config.yaml
n_kv_head: 4
head_dim: 64
norm_eps: 1e-05
parallel_block: false
decay_fraction: 0.931
final_lr_fraction: 0.1
Each number is 128 + 32 x the weight over its row's rms, rounded and kept within 0 to 255. Layers, rows and columns count from 0. Numbers have three digits each. The size before them is the row's rms in percent of the matrix's.

# k: layer 7 attention key, 256x224, rms 0.105, rows 169-191, columns 112-223
# q: layer 7 attention query, 256x224, rms 0.111, rows 170-191, columns 112-223
# v: layer 7 attention value, 256x224, rms 0.0969, rows 128-165, columns 112-223
# o: layer 7 attention output (transposed), 256x224, rms 0.151, rows 128-164, columns 112-223
k169 091:088122167139107186135118121137121170083150086128136154143102097133119166209150154182084101144127144118146185155130179203099093195093166160093101116084164162148126139178162144081086141128122104093169201142100122148115121189165091126107161189207123180124146119155070099128111125140108135107177147093091089155125120132118132152171106050111
q170 080:123125114142148127183087111111194113172158117104135131130122143089143141131144089121066106130102153148130093087138105065139121153120098150121108136137095144092085133105101118118080135145156133103172099107172092169139108139157197096131154070132166116140071123154133097068138086112112104155163115160154126139138165124110055084182135120145
k170 091:168113143108153077145133117142125086101114138085109107129112134145059109095095165144089102085144180112131110121161111093120125103036162116147140183128127117133131087192143105156143110053159041149091098147173108111166138137124143140163102155098172108176095106129079137118141107135182075201115165075151093127127144102142148124163068139135
q171 094:125126163107118100143146112090034154134147098142136145131134154136134100129132127139089147109062116155119103139189130163123116121130151141077134102148045165107119154079116150154198194190150173082154189091133149130171141128181119138097139101153168145144159168106136120101122125151149099102108109097142125118096086160120194128110084133134
k171 095:211137157144078113153128131107203106126083114101120095094124113138060108070138111125145119088126178082190162116162087094150122121137141163173124123169152106059108115100102101122101128149101151097162099089172132074144155118134131147113160158101115137131106149201151091125154165150130110099081142150089104134072155108128161141141185140149
q172 090:126155130102068147089113107123104192152085135136067129110080127090105101200137120181107133124087093171186135130133098095124129118103108130154099159113141103149084127081125126187127145156096122102132111151129139159124182100097113109175110122056095112129128174103062129105106098104192147136124105095113166107126084162174116131155070133080
k172 094:129120078110190160108131086119162096153118122179151091069143135123109143074119122136112125087058107078130164147151123113155153092106143067139143122130096146095128103103149166137124074115149117144119128111142126135183134105058172114131156137134157120143139105176137179165142166098148136194122076143157090139077123132181188133119122151115
q173 077:093098142138061093151142135161041148089147087178134132169157131113137123137155162109129108103120177176123157122130122108132110113147114096119155101096137118156109166152111095144136186139072116133152115229132093161117167147109099123095165107124134089131121141184159160171144174178130081127173080079220166155080113188119108157131094142152
k173 090:155107172150143153140140172173089137149054098147145151142109125125108052170090152159127099190137144189189180134116091148140082144143146163137151139113132157122119160169149184115051184147099111139111159139095134159106132164165120096116124191119142123096107086163124073209070166107108097113117124130113165084128136085076136150110119086151
q174 098:139144138147084158136120086139144141162074126193094153133128083156126142089103164170102088105154162110077117148144160125134167132100128142146161191134147145111114181122160188127228098123082161155146146103074126148123112067082120111117137075152102096150174150137158134169144053183151099151196126131129109130124162149121163151133165133125
k174 093:111083191128132176107121173111112115175150146122155163109160099141174165148097172204135162179176115126250136146122107135123146130147107076078109149143130179059080135107138169132077153120123145172141078085181139124067080117112167135149091159162085105150124045122118097143141118105131126109109121216170139088076090106154111064118128095082
q175 094:166154079170126143111145151113156124129094162168113176152089063092108120110130144114131059144075079149157182129181138176070153073155155093091091102162160092143155090170184093190116138135090220094124162095114133190102073114129109114150123095147122181156102192096056132156125160083104154177122150082128125131125116149177091186132139152101
k175 091:132148133129063090083118153141115131200124079128157145079147100088067122167130122203175124107090119113186093135085103062114148177126161162137127128104131079082158134163118126082125154199133109195141117156186166147117118124150144114081101083104070059145156179143112141138149101175150147162181092130128155146161141118191179144136054171116
q176 082:103128151133113112137151117151080165166086122114153096091109101110144158189125121132132138146141127151072187110117150148115106087139170121127117059129065080155082097130110127143154163132036113107137108154119130064135192165147090149138122122147043158133149116167160114111159073171097116126136132173087116108107185042070106168119108136178
k176 083:114168100170139110099046203160108141094110167197121116135096136107125085208175141115161129170114124137161109176123126193095090152087104142155169109109205133160074113144196109136131164161107133142130158110022128134082120124190112120171140146138120101140099167108122158103167207157163123115137116131154169145112139107118084173113152106069
q177 091:153089157119142139163095124073145132099096186116159128161087143141074115157180118146137136132142204133122190167105105104167129145153174144155118152190181096102090129185110103130137152137182128138162125145088155114134202129201081137121124142139106112091132146140126082091130112158133149150151151097169113170144147081099100076116071051133
k177 090:067143119135136131152140141137094146079145135142116110088112155125178104159132098144180165106153176097116144141123143127185125137204137043077129076071137145156163100129150156173053189194132112137086107108126179141136125123126111140131113128119170206144160105080115102124177086102112190084118102144167124142145131046089134148141190086171
q178 101:146162148154093145112092198097171161090162121147125144143183123116112176152163136104077122136122140101100148140142144117127122070080140124121163172158111106174089128146144087208120096089131107130184114136098178125129107108146106133106106162092175170095147144101157098240156146109122050141096130121089150120135102127093094131137160134159
k178 100:106143123123117160097133106122064138157096203115146170174200128100114132141138128115107120104172080134176070118105120167107132135122140117116170173089112133121107038166127128079093202194131155168135116054089095142125148107165111098147153169105096131140087132114133098104107155115097149050131118191101157087142161142129118128161152096155
q179 096:131127187157119169165147161117114087145146083089124125096169163139143140113122110170095142127121134045145174177120126123095134104204198088103083156129156089103095143118072102119179063155122122106147150129100119162110090128158123112113156119120138155102118130097123140114147117093159170080089120073154120220119201118114119136133096156131
k179 103:092098115131147106132127119086073119169113163125145068098128086071126164128074121132200072100169144098177112129179154084160155138041120154143142117117071147157161156106068066126152138132176117125126123144160164111123162133086154072129109089128177136074103139110073148067100110152141091174118130054101128152167191174177148137156147162124
q180 101:173086117146189157177085116138179125184115103114129130151112109061157130091124124123150106135137053092090157152150137124202083120194120152118122119131165155096132095163150135179099093129087136108089153129122168106106084135127122095061196147113121131089109097109062156123156135143124142157119137154124178125053110102105167157152166166103
k180 097:123169136179142117169098132117132122118124167127113092145144115105178218121065121159143170125197113149134155136173145143100146108147155114086161115141174170139135154152156146159098081103093162098097114116117173114138130059092167095171089158130160051165119169193176117116127170179132130177134114125069151148201130068202163104152060160173
q181 100:128133140119128095098133089115134158102131116060126080171171115149158130129149126161111087053208134091138120098157097187069104192157138140122149110108136165134119085117109137094076183188141095114070083143174134137158191159141157099166112143091084176136110094078124096145117106146095123143132109074122136127138106119104131146177127127086
k181 094:116088069105109123147078144098110140192104092071134112148072178144119130136196175107147068136125148132178136111113094166189119138139157180137152095132138111141121049111170081201167090097127167112189174098075109107177105117110182077124116142159124117150168152088073130156109164193194063181126194128151116145134117096110153190112179124099
q182 109:095094091090095128095103109075174167124137122140123102125092117099112162176081117053113137129151111137114119141081137105129182134158176073173155117055093116147154134085101115069098104145146120176083107105187147124101075098184167199201137130068155149193159132183121128113175145104142088134138160146091153122122116159133173189136118122166
k182 087:140093114108132124101135152078165158036174100096153136165149085141154154112148120127145101134105105116106172137145172121060106129094102134117048222162135076117062059070138126170099164153138217135127165120083116114163168107137159118101197102159113154158117117109135094119136101163111137132091124155093128145162127166093076098093108108125
q183 136:179149047125136139154159105134099117167108111128155099130115110137157121108125087124127124128196114117120118184136071078170091059115085104146113122069143140099120137144165127131158182122095137190133113152177139124136182127134112143091170094153127164125064070170156197201090131105120114135107091197152053146095086094106111142084164164053
k183 105:140166146124169099114103195146128124128114175161094068124159071105143136134195107120135161127104132119095095088084113101078107087134054144121127177124085150096154089003149166159097125135134125088083115112142140163118138151118169109110135155081103172086095134117167164147138099109093219180081130102103147187142125060104181137136107163130
q184 109:125119137105124137105108109095167135130085100113097159124132127114178164149117186062104104171107117132152120112107120116062182144113087168126121174101119197119087192084188091108094081098103105144117134089146070121152148147210129146114128117135120136189142146065100147064101103207178110065103110138106175078166151094132128129129132095083
k184 097:148143097088136148124122149085138141140131145135156165122030110136120123153115110109127154172105101160132172126079164116104095132109142181160075110131112171095108078119131148095118177168125116129136133102134142110109156211155145165163133178185199191110086137084127095100131113094160104127185112162157138150045167096131169109074074162145
q185 093:161129063160110106158149153195143160130132081131123116083076141079189143106193111083099129147132100108102151187119143132140134142173118141114114127133080158175114102178103094130135163129106108065124099105149178136123177111131153184158131127139183145077156125166134137131080107102148126105128146154176115124225111096116116084104126157093
k185 092:165148072140087127046160085196158118097145105158064060083119062127119097103159137132161128110128134166140097134133096095116111177098122131131161116123089153107112150158140152101142128125103093133086117075118122120156058163101125101146142126124111059130166179157120137033172100178146098173126117090146197121143116105083169142140170132090
q186 105:166116127137125101109146162160148116107102154133173120062179166098034117130129082170145156146125119169067142180131090165100080152110078067096140121047117108063108138095081124072096143138138125152108148152134149173139160154104117106080175107142080119173117130126153200139086138115155130139102142154120101168162084149139102123128190148089
k186 091:169130156119170119119144110190132124128153111079097124119203143101143124154190128064103138139116087132152127101111150184135113140150112110112131097161125129102120138119107107137105147122081152072136114097174163114104133149167148149133137139123143132102143169062109089105089181070165141177120124208128152082164131181130102088136109088153
q187 112:099143071090140197140085131169110118114061127139150130085150167128133149116129132124108086155117074139149145132140155139161090119131106148134155091138130189126110167131114110084091149163144143144124076106124178136151134161174113130102235111095033092102141175138164162126083149131064158116112165105146151109114085112116119149116103099195
k187 099:146163179114148099098183146098178132161145090134055098113108126112073119139141164119120156158111150150136091124143121102160121142117153137090139103158084171155094128151206074075089174140158172137063054139116087082123140149039150105121207115143125076131179124178182188136099163128075105129133135115173143148113167103143114154126155087131
q188 103:128095129131115131024088189086198095145112119093113057131151115120078161143192161129170149072094150102128114118128141133086112106066108136101078089120133166145098125095158123164160066071127099166130170155136134099139137116122134086100195123131128130116041100143141129143155113119121160100131157108154082108138147097168141149106112105138
k188 099:140152148158097105161126119134073158123141085103163144115090141091197106179123098048101153111163133188122138165157096195108149087117183134153109180087131053119151169132106110091136101083120145167097172160132130198128161148111072087118126118115110193129187087130121147108069183151107162080139130097102111168121120124126145165127076113125
q189 101:104146162150173130101145115189110175104132134154116137173182144102128175084184083152133140127127150121143146077130021173141096103154137139123123120131163114171135089133165070126147072100144228143099153103122157160125170099059137194144102080080157084110104142112135093144108123106114134101086122110119094123069132142093083117127087133058
k189 086:155081133103185088130155072137086143118142169140126125068153120150144158162119166107090102126152153116162161181153142105147085120080129125083172178101164183127161127112079076145095159131139097114124083134144118201112147095191115136108155135110111176104146093204131126159107151158118164159123168147066167085143142138160173131140076128076
q190 108:195178168104122113118122131155108126103156172176157169114155155175126120093173120152151209163109085105100141129159121116187177184153117146134182086153069119160173157144107130142168136174140131143096111163135147083115173152108094204195101089098117083105115120167146159101103150098129105135109073133182044130165108097110077164149174101092
k190 096:132083124149134156134181082090119115168117137104104089103121106117117162100132121154093094131127146142197168165102058113168088153137126137104173200135096150105155141172138179108120156040128136113087142149098139106120155162082165136145087101136102137105103142168162117060168176075152105134095152133167082143132141150117130099148167113157
q191 104:155120098039170135102116142156133191090107139149085110142102140141137174171132192111049169095141112123059114092131125125118142171116072092102127198171099133138065094135074066100180140161101095139125095158120146100145157117134120104202095147135187145142149125110156100174125105083135092145190135197175105137118143124119094100191108192131
k191 092:095140134125151190126130115190175170208061151090173105141105200175128145061109122095123073103142176131125143144134148159081142114146109121130133103152170130139095158133183189166103166073163181107191130123098136148115162080104132156163099162125123115097103131123147117048180148148095114117161107153139167154129130151120167152160082156199
v128 102:121162185087175131157106124200133111148129127127133132137056079121135115120212114133186190136163109118087086143108098130153148176130092134142165134155155164134070178152138127144232093110131101127118179126132164085180097089202119096120078135134167142089158115134211117142182140144155089099132080088052124108144097135121133121116165140129
o128 095:087134148090072147143090109161105169155144131129106118148115168144066100150148168110204103148147124091112204113177127108150129156127111215120184081171094105146135077096154131138111116090154163190119171142128091133051120144145175137171136128114096185173117098174116136130091093171070126133099148147125084094120137132153146134120121140111
v129 101:119070164124204082116175142062100126107130126085160084174145146097111128162190120178148148135092119133119146143113092058028186147088099119138178138116100079118134170105080101101120138122162139186117131157163092089104091129172117147123143157115178067141030162191069095121158123122117126108165123136100173130086127120158059116176115101146
o129 103:118149094086202140138164107119108110144132223135128130125191134107141114125132119118164068085155056142138124168099090130174077103171166119114091140147151121139074135144046150074055106123124099133073153175128128144169105135073149138105159191094097125119127102122120131164213111161120194084135132128172152099154135130115147106059109095116
v130 105:113173145112144106094149061085123159122109188140165122121067118165081135129126110092116073117085076178186165098094106119119134121173136149127118158075120060154139133098161184147118135136164127115155132146150167115117193140108105077078096102102159104076186131139105130133104085144113128125162129064188132132122110143166135122119150121084
o130 104:136103143120117105111051171084100177146166127127108138150080103090180092087128110110126148103162090099093138167159181132094167163141093088094114126104140147110153083151162071114119105142148124113150139135164159116116126163150105085101142125100091109137099144204163115133150099090176088120146146091161203154174182139136145154077096162140
v131 093:146070136139135134211127149099082147144160128091164160092158145055137137178130115128110160104084131114164196054110137173124193159152115123085141128100133056097171162136176153130162128152120137107081126177144067051140146143075112099158099128150135132193145076091141118154136093152132104120132100127101137159142137089114128116129075177103
o131 093:113158084121120185139177088145129143128109156214115104096108114125119115147110104121134160123101115106148127140161150106172116112191151181090051092064158110105126148163175119115162068150151131143129167132092136043172089137089099146186127154128185181123093119126124062104143193181115096092088088096107148099121074155163130112126113123134
v132 095:106151204128113155132093100109112115158127147097147194115130079109189196118161138159149069140152107172125124157122114109153105037135126220116115120094144178154128159093105200130138139078069088097093100100119176155132131062096195131123178170174087089130148136153139137138155063185104128101129083124119091128067125077140108091120171132157
o132 092:118103150134067145146129132111117066166133112127122123071072137068091111140167127119090131197103114090102124106206134125092115091130175124133143131082092149124107202107152165128103142141142067132133199083077137135193128116146134149176189086209076099131096154146144084111166128116172137104138131155154138105165097051143046108116141175152
v133 096:108128147163179109158048127152178126124119175128124050180126068116124110141172110112117122115107165137126114103160113105119121173146157131149117139138125087174141157132116109170166097115134184093104158130130097087162147090104016097108149059112140213072151118138137135114116210086093147143101154113050133161146092149092105168117104140090
o133 100:160118104084115152130129097070115164113117054181109069093096092172160122122090147106116103054133198201126194097141129135162142141106109163135119119154158076120079121104090119103129118095111144148136108143150127115075114071097097154113079118075084134093141101130131079135080132152150094168099152059084084114137100151165161124171131161151
v134 098:111089125147141104135165090103168144117174129114091109162137092105122118153152114113114110168120040148135167103178164128051134143147140089170172169160179166087192070095177147144102161154132074150154138138148138148117211108174151140138151132123146135148150124100078164123145119141132131142150069163129140111145052105139142085114064109106
o134 097:144078148089122134061097155097148083146156131153051191137174146128143062122114158120080111126103136096171196176061157127098167153124142083082140110139136161159137117100121150096192128164132124167141077155161131080075131191108102101127114154120215114180122117105080096103096105101118148175118161127171169103126174168164127084155124106134
v135 105:135055086164092154154184098143112131102108147099148073149103131174148198120159128120132201098107152131188070106088146131125123082093131132195115105134119097102148142138145155149141167154101123116093128124167119126144153170105117103096055137064146105086150103172148151146165095122081174104098146130121128189111129111123130161099193175071
o135 100:104135126186130096106118209075133122147126157152156114137147130139125072143125123130151124100177071137066159089163115050163095130122120126165067152084131101132137117154114109104145158113126161099094110122113135149140126140128210126107151090105126159130099111141155138135169117135105142174071144118119158140158121195147085143121134163165
v136 101:122131153149126159094099098143186105165138112162087191156099150086092099098108161108134142118098120103073128117133115131169183140182155128206171085136117086103178110128056143142201181092151069144122190128073080158143095197094139120100119138130123135101186151149139132111169141098195149125145064128091153147153113092143121107136134138142
o136 103:085179149108087159154159135125146137149028119115167135178117147143125143185158052146143130093195215054154131105108021146145170186131132104119114113153081172055143136100109145108182163123132204130087129108140154127178076090151113124125093167118179145074138098120153102169096105085142137109056111081140102136108111074133120164115119161130
v137 109:072095151191073185109119126157151112129154100152195142160194125141146112140103091106125123140096171069145125127201120068130144092124156121117155100179169144121205124153093073125164090136048086120097140122118215140137120069141099113133067164163164206133152111135123102154198124107149177143200145129160116128127168118149093121082113098132
o137 104:128128110169164078081133124080094090066121099177126137147197124116140106132130147066138097187134101151156068172119108084144094100133122127075149115124109134088109148104068062135118104136135125126154147134118117074117112127181089169098132112189161169145105124065072074125172178161109141134135128162092097129114112097099088132141129142121
v138 094:117140155120084079048152158094119100133113131091125170125118147159144155178129117191100180159098102103081089121160152050134124094125149124140157140095135121095099126140163135218117122139112087126190176112148093117102168161170129093074135065154119094136096129168100128115105063115089131061108077083116138140170122131113089152100114120137
o138 094:065140128130133160131076125080150143132143125065134140162162123175101140120196110091128169083130087041135061124132195130080168114141165083121138143073165117144160091153127174158074149154146097134087107128145121167145096146136128152142144101129133099137122120089108123063113080113162159116149142103096168059155140113189097095114142134161
v139 092:102117175116115096154108181161153131129115173154179047149146199153140143096159087142139131131151142137119118099132108131138113110124108107149115134143147186145110178167091124107059102177142149159139166188165137111105146131105122122125110080148106112088082126192151172150146074146102116140141048163150102102166145175188146140134171136092
o139 093:131133064158150120110081180143168140125153134093129137103089181149096126106135161097151091185094152165110120122078163121151186132107164173139132125089131157131134130161096168133130136161128124114187133131138154191103144142083185070097117094126069184190172121099123109104178108107128109146120090093119113106184112122178139159119069105067
v140 101:120113151127118160123163086063158108136141057147146123125129064079170098162075163176118172127119129103136144113138112109078136094133129125101146131132088150120083108113143141096124143150125072111160101172141111112155193149119115127173161148107128179170095104151090113144196110129124153140097124104099137100124126127154146088149137206119
o140 100:126128093149079136146177137124181101121093150113125069135193095102110109133118136160168164135137115172109141132102159094195109138144086118151167155116120105150107176082122126085143120135141082152104164123129101071133134109171109152202134173090155083066150122122150129157139165115117138100115121164053120166167067128166118132107139089131
v141 095:172160150098111120131159112122085149114167090129093140130158153088187142115103093116090134122132113231130123087102110152133113172160157119116185114160122120139082110177122103140151102166219133143154076153149162172073086148123166040056090153082082119092225161150150090167156138134142105143136157092127174130123143202145101160082133118101
o141 096:113118180136094106153132122114064134133041162143052120089193113102124170199113156193132146116121082174100141142117179111108119105121142137189160117158137151094122122138130113114121106087148125089153166134123087141178123161163120127067055160110112145132097163116162137171176125132169129111107109140143098128162169115097092181174101209130
v142 098:146090183116130153121073123088125164174133167122096102124130129146111157142055158097100049119110107144155113087105139114171148086094191154171148135170125119127160098147130134135201091161106115122149038131160129110125103175114148148105142176062127094131094199116108125090077114080066101109153094123091169125145102124110200170120149166150
o142 096:120127094092096175141121183102085109150124134105141088077151114137140211124125131164126075153103175093095141140154134104159109092123117124145137099166109203083144164139090083165137145134071144175076111108140131180058153073124089151120137131130185135149113123149141079104088154144123113090130177124106050074093138098114133162123072117117
v143 094:086153081105151139157144121110098128160161129137152104176177128117121146097147162106115129116143138135123160136100147125122162185134165158164186065169068148133158114132171142148132149137221080125204080048124142072135159075116111148156113130116088115123136176154110133153108099103099136152137078138159123194167161106122144104143090132132
o143 096:148135199129133098141153179141084119149080085064129111139162124143131149118146116091120161160066123074146097128083093071157093150175164143180121106095148187068166213067124117051171128122135132153125100136118211108121138107145102083115149105081079134127150175145099111150190096142103109113138101157186136102150160116137182128192090065120
v144 100:091064110105090120137130104076109161098121160144177090120073126121112161089134153100156137132155162090178138122082118098131113169080151110109173140146107184172123180119147148172165086068142194099152125155119220074105190102182104101068094176118104131134174141153133160134150132205138131141131154118167129113100129109145110078157121135144
o144 106:175131126096171067186116130111103103183116165130125094115106133110153106143124126088107137117119151124118140164147188080176085140094142205132124135112131158135093159025153118167118122096104142155143125087150108109091153169187090136058157078129123123144162141203193147185151140172201132136156127175138127099148135175194126158114052071088
v145 105:167083124101118101109138102166136143156098195153127077112158166102101061114151142171137142144146119140113086116139140146073148156156059117160170027137095083064072167120096118115144125129150171162126161101111123092136083170126114128125151160195139109095129149137172093105147131164047138179077109112059098060183122116151146161109105112140
o145 104:077134119090162186111127035176146183107114146167162088087110149130124104119147147184188109137171183088161140143114169086078077131101104140117101102128091140124174142152168150156188140103118120076137096119146138137107098115081160099105145141125127124184073127092087178114128079141096156169100183074116120104134161136106195158133077101142
v146 099:144127104161154175172122140139076105140093120115101190101135099169158120137096116084084104124104144122123130150160125108123161144148174186098119093129169169197211118140159139123129170138136103153169101129101110104122121052097099114112162123171153085145104081141102074136086045140070115115098150172092163072085100096163137142172105120160
o146 101:142101141145125087143154115179102148149123114132137137070138055102166069140087124102079121104127142129087136091185118161103159149106155080175126069059132096160124144140092121178064176089096087159122070083116093085159202135146093100114139086149131138112174133144119112126029152198160080085179154128125199178157042147146134142146094102115
v147 093:104138095133100178109126091066124096086088134136170170055128117092109160126168086171126094167116128159096128096126091102046102131146101098118076094099170119089210116144134148193073097136168171111159088103175155167138139104071097129173156137129148098062139075167156100128155117176107130152179111137092153191080110148126124145137097094174
o147 090:092056128176109109105147169135091095091159108142147083126145118131147164124157156137101129118068180087099147160129090068090150106097118128084127163144094144138080149193151166122153139111126124099118106176114190059108114181157175146152135075128122136105101097091142211155151072068171119129184128112129153211167123147154166149145119153174
v148 102:108153076129131135151128132144148148138171120189101080110144104196096082164103142170085113119127114109115076156133113119098131137160144100125147116130142194124152106057100122187101122100104141140168125110112127152158125098126084109106065131109079070130093192129143094071115134094198114126116110178116154121155199094059163090096169123115
o148 110:166201102189098112152131138109159120098138105086184107095181141109106133184093090124114131107119116119114125123170110134085126139113089089148150106095174145123152140055160152133130156067112118160104103088130106190142148105170100094089084149159168125142159105089147149158186158154140092124175140196088072131118096093095159139149126133155
v149 099:103156072104114164154101166118111133071134095171148145084071124147089107166125050101136159143113176114097157155147133185177133109096166117197112116120110082114099156128100125110107206121085120183107140138086094164087145101127130105131180151119168118186096054123158102116172174121124153140123127125137100117151147159163075203120138119106
o149 105:137124122080137111184135119135155132113145118075119212135110167144156145109128142152137141123108072189157076127138076182192146102121158116166153174116120082065139146159127137170167140174134135113114112121073122141179096091141151105159145153082098132125185178091073089100067103130134137208131125168119174135110160079156055117063133140104
v150 099:109095151156201170108107145108160172087157186108095194086086121110170143121168148094104101147118146154058196147175146147159127169160096094111148154144107143190092140103180127128090165141151132165145146130103089108119104108109152152109095157153133099135132106123124224115100088088129125111129115082183094078129192135147117140082085163101
o150 100:147133147152174141145153118157184080119152144140120107084133188153137100142138168103071125156085095122123124114147133189142183184166145131125155132096123131169151141086108123195128164138157168096234134089183177155156126118128076078169146178106173104134107145134089131144115123070132104091109111105146158159084147110105103105137161149102
v151 108:157138057119086168065101130173138090127105204165081159122181099117110155158086114174127132103110169133161168139116125140153093098109102087116111150166108153085164155142154153147053133129115176165157172066150163135080157148093139081039100134071133171078227172108177079118113122178141162132118065159143134113109135137140149136107112096116
o151 103:123125197149155108118159189095111144095073114153078133044163158159108141144138184104119209097122166115116115207073138078149109122050114086166090159123124095110118150085130125144103189124144156136129067141119090181146137182166154122089132115182149187135106126040104125085121065135174104120067124159079152136163186054106126103107118155163
v152 096:084132162134170175142100058086106144142138122140179106133100118170154144050099087150159118161088126122156102166129159133134102166161145122153106177131141102162150127183110097158101141097106088145129110089075155064118107099111123088182088095117152076195112189149145165130135149203110111142094142167090160105120173121169066117117118134175
o152 092:149104095148171125122166122138098118136156113141149105150112182126061138103099128137146168121152158075108108153135122150133168197136112131108160083169160154125098133124164151155075124089146182094132118076127167051114193134159111054134146111154072080190139168134123105184141142108124115109108116147128051149089125102134095111098158092131
v153 105:171192120122065139177154100113114121094109111158134130138120128100132139126100075120136138131167174115104126128105168129067103088065105182088136057120156138145089096093099074095116114117153093177113175090151113187133158138103119153151159186123129146132122103154105140149088132169215111140137123119114116125117102127138130173142065123194
o153 098:136132135145128125141148071162082168158179117151150150154096155169118088137156093130128156104185134069128122210135143125132110059096152141121149071113088134160181178178117121111106147166075136144082134096123121039167139148104150139161107140144144083136117138165138121086148116141061132160110120130077137215128168115090061148176078107152
v154 094:141176130203166123045105109186147123140155094139129102126132075133105137103102104147113149160088099131175102169200132141135124157122195152074173091146162147106081161097106067125117151132084175086200050140139138162183153121133160173121077126093098164126070069143164103152081126090099154126137105133089116093092124134159150120153066109136
o154 099:161127105069139088078143141078116085126164104126136142120169151103126116109091119133102119109172118162187101128100137152084142111113117129131168141147117127157102165073104146059099142135154149176152111089146153146088095099160152202135073101175109149164107103095152112146103076112140093136098141166042084165095107189137124078174090139165
v155 092:160066220124118126144123143157139109098153127155142173068178161165142149129094136125115068116111171082114154090125136121143069143141129107133143094100086133088080179119120116145142155148082172159171090221142138128080172100084126054101148112134118146115122213128151102129132151137174126142180115104069157120103077163191087140144174103160
o155 098:105072145078111133112190126162135131142138112189076111052130094180109175102127121123105129115111125099152090151065139125146183129119151147126143108170124122116051116114138115151107197108120106109186152137110105138133180161147140163056111154150140093118115083105110137168092120152195149040127148155126147130221129120163119137127094166145
v156 097:137158181105126191129145092120110166123152118140135094168149149127092141182071117109181125140151119102107057073085129128105108086094138138143093120100097189102125134083131147137060180123128117184138112135132229117116110133178189079038131111082140130100120135123121153182137071137134127141166125157115109215109137137145127101118147164112
o156 095:122078095200136079167077150106177100175187115124111132127113158126117117181134107115179142103165146174172081149148205150095148127082113089125085095105090172084127124109108074118139181161149091091143135192082086132146152141117136107122068124165137147141066151122129145097217136100147148133104140122115102145159141082133161132079114149135
v157 096:117138168141097207145104139138036103168130190123099169150151133126105165116163109056142155114116127134108139065133129091092104124158138129083160132080171161116154134108134178128123139085174069212159087155094140187138111205146204190155141143184162112105160152075070168123167108095096141146161122131050137167136096072132156162134129154171
o157 097:108117162082073108160124128155149098162152135120097154098155164138154125191142091115148123053117206122145080084120153111121139120093170124109131095104128181111085118062151131125138109131094159105072131127183144136145147184148136109178133133190169170144151091137092101104168152154097113091108134056115146167146184138075191126123126128139
v158 102:133152045128072103100089134162097160120104095126115149109143118104052120148176068151151140164177101207162114124047114094111106187138101137105068095123069083088145120073195119143106124096086107081170145160079143120145116106159138091157108175098152108133075131125154138140058120133115123142095174159120101095140146105091092134106150105065
o158 103:168125176089162103112123115140131108078179113110120113144126098144096107140141143090131153135129087135123132069175096132074119177167114139109145149102123132119160119064157165101098099131186075068088121140120115131106143174178138143157104056128119124096154117119155199111132120100121117087155120159130145149100137143108157139125118126173
v159 096:165133068134178197153135138084124145119098107112111120106124116117165126138116178114181117145151192088146094140067120123183122110142117130137159102123138125111146096135109122147180136155094131124110141085133084071124116110118138120101122094068084090124172099165197113121119105149172213139129168147128153083138200153135152167096172135131
o159 095:187089104127143151139149124115113164122133159109138156189092069135076125075121136108091161121141178132109109081095190097141117127056112146131054149095150077167071133140098117152094139112109129152100116093068081101144114110100127135086154146115112129126116143103180137112145117120152217120162119130099108097131190068165080113136111088160
v160 097:175093125179159129055118157157126089151060132144159120099153087127165126063109049155106131123133155136107123078069132150113154093106090170104098124078119045101120104151171143116156174152100108217150084120119122117094188136116147087096094153125055079134071120130168141146095086149088121086082147124185099110114110149151084103110116090146
o160 095:104181136138167123050137144148114141146097114158119154153099206127071126080157104140174094082129098118117147063077124163128107083152170114138104094124130061127104148120143129129144129186129113138155106108105108144161183058174186144124218095173110124120095135139133142173092140118123173064128169128099120145085112090102125082087148054213
v161 111:142054106096134102117106167135172136136118112095134157134158118152095111143151210104156121161060120073148111118106144095185133128098137068123135118154143094089123039134134141156145063081166120108116069212109104117135108126145150151091142079169164142133160129122125153089159096178122061153131121095176112096109164170120106173141147119204
o161 114:115132087159120142088173098136118102122074136095119101176108150125187159172143167097116147149113132120149153161144169118111159150163176115124135148110117198141129110140154088162111102085078116167105186139124124121125126089069094114151139128108168127120185142125146154082138136146173050084142141141164133109111100104133107130124116175089
v162 100:086097120121148194050139154145146147176103070110139129107209132160129153129130079099124172163099137098142136151141076108099173137163076150084082141160129101078178084117147123134123161151105074127092166131109081166101085153130138148145046150074146133131120144103143100136126092123120155139082029159132165111152111184099123087094060108143
o162 100:079134120199134065112151122125127113080139115124113094151148116165099163087135170117148179206095135111188140103085116080103192094163103124089084142129139131116135193106137164103136112169143185135111074138171120099071107112115134152121151177129210180143066111088130065158147102133145163095106087091092184095127094137105175104111125161177
v163 099:129123112137154185146116140109106134085152130091155070108117171115086176129131161105143114137076152171133121174162144121104102147103120186191134085129089115144120102117146155129160172173122170110130159108120151087165122102167150188139181136198163131108195111129081095153144181129140136143149132157146126152088136174085141062155134120110
o163 094:189152162136132074138137094069108063154114130158123121099061121181169157116144095139134078244129115141178193152133090081143058153151100166149127126109095150138073140094134110049132166133109174105181156154077092141113086106130108185142128146098093112107130099133122092156093131101142105109081116156169162146172150109144158096141181142105
v164 105:137098122166142138163134149125148122072132143171098128212097112152086104122101135151128102110165089139135115134100184130052138151099165135153155155144066082134096093128125147067130097157153103212145112096122159137117097177151130103103152068117215173160181149158168166120104122145131083112123122169097091078111108159152151112139090145205
o164 108:119160102112142120146167186101087192124127143185108215090118140139123110153154124159196100035165161098130147106113143161160120153143115108166111089169157168167149106072087176085209159146141093181177121121133102114098153154162148128161096157126172118184135104186119156118115113127148120099110146153189152113063116121140155115107118093065
v165 100:176149054099206149153121122111125158175116143095125174135098146145136191188068126177145191106136155157190113143140141129117123155115128147063096123097104160174132126096111114114101097176118144184118142155082174162177097148124091128115112108149158111125129130136146069122138139144138083079175096113145144113108166140131174146070115139133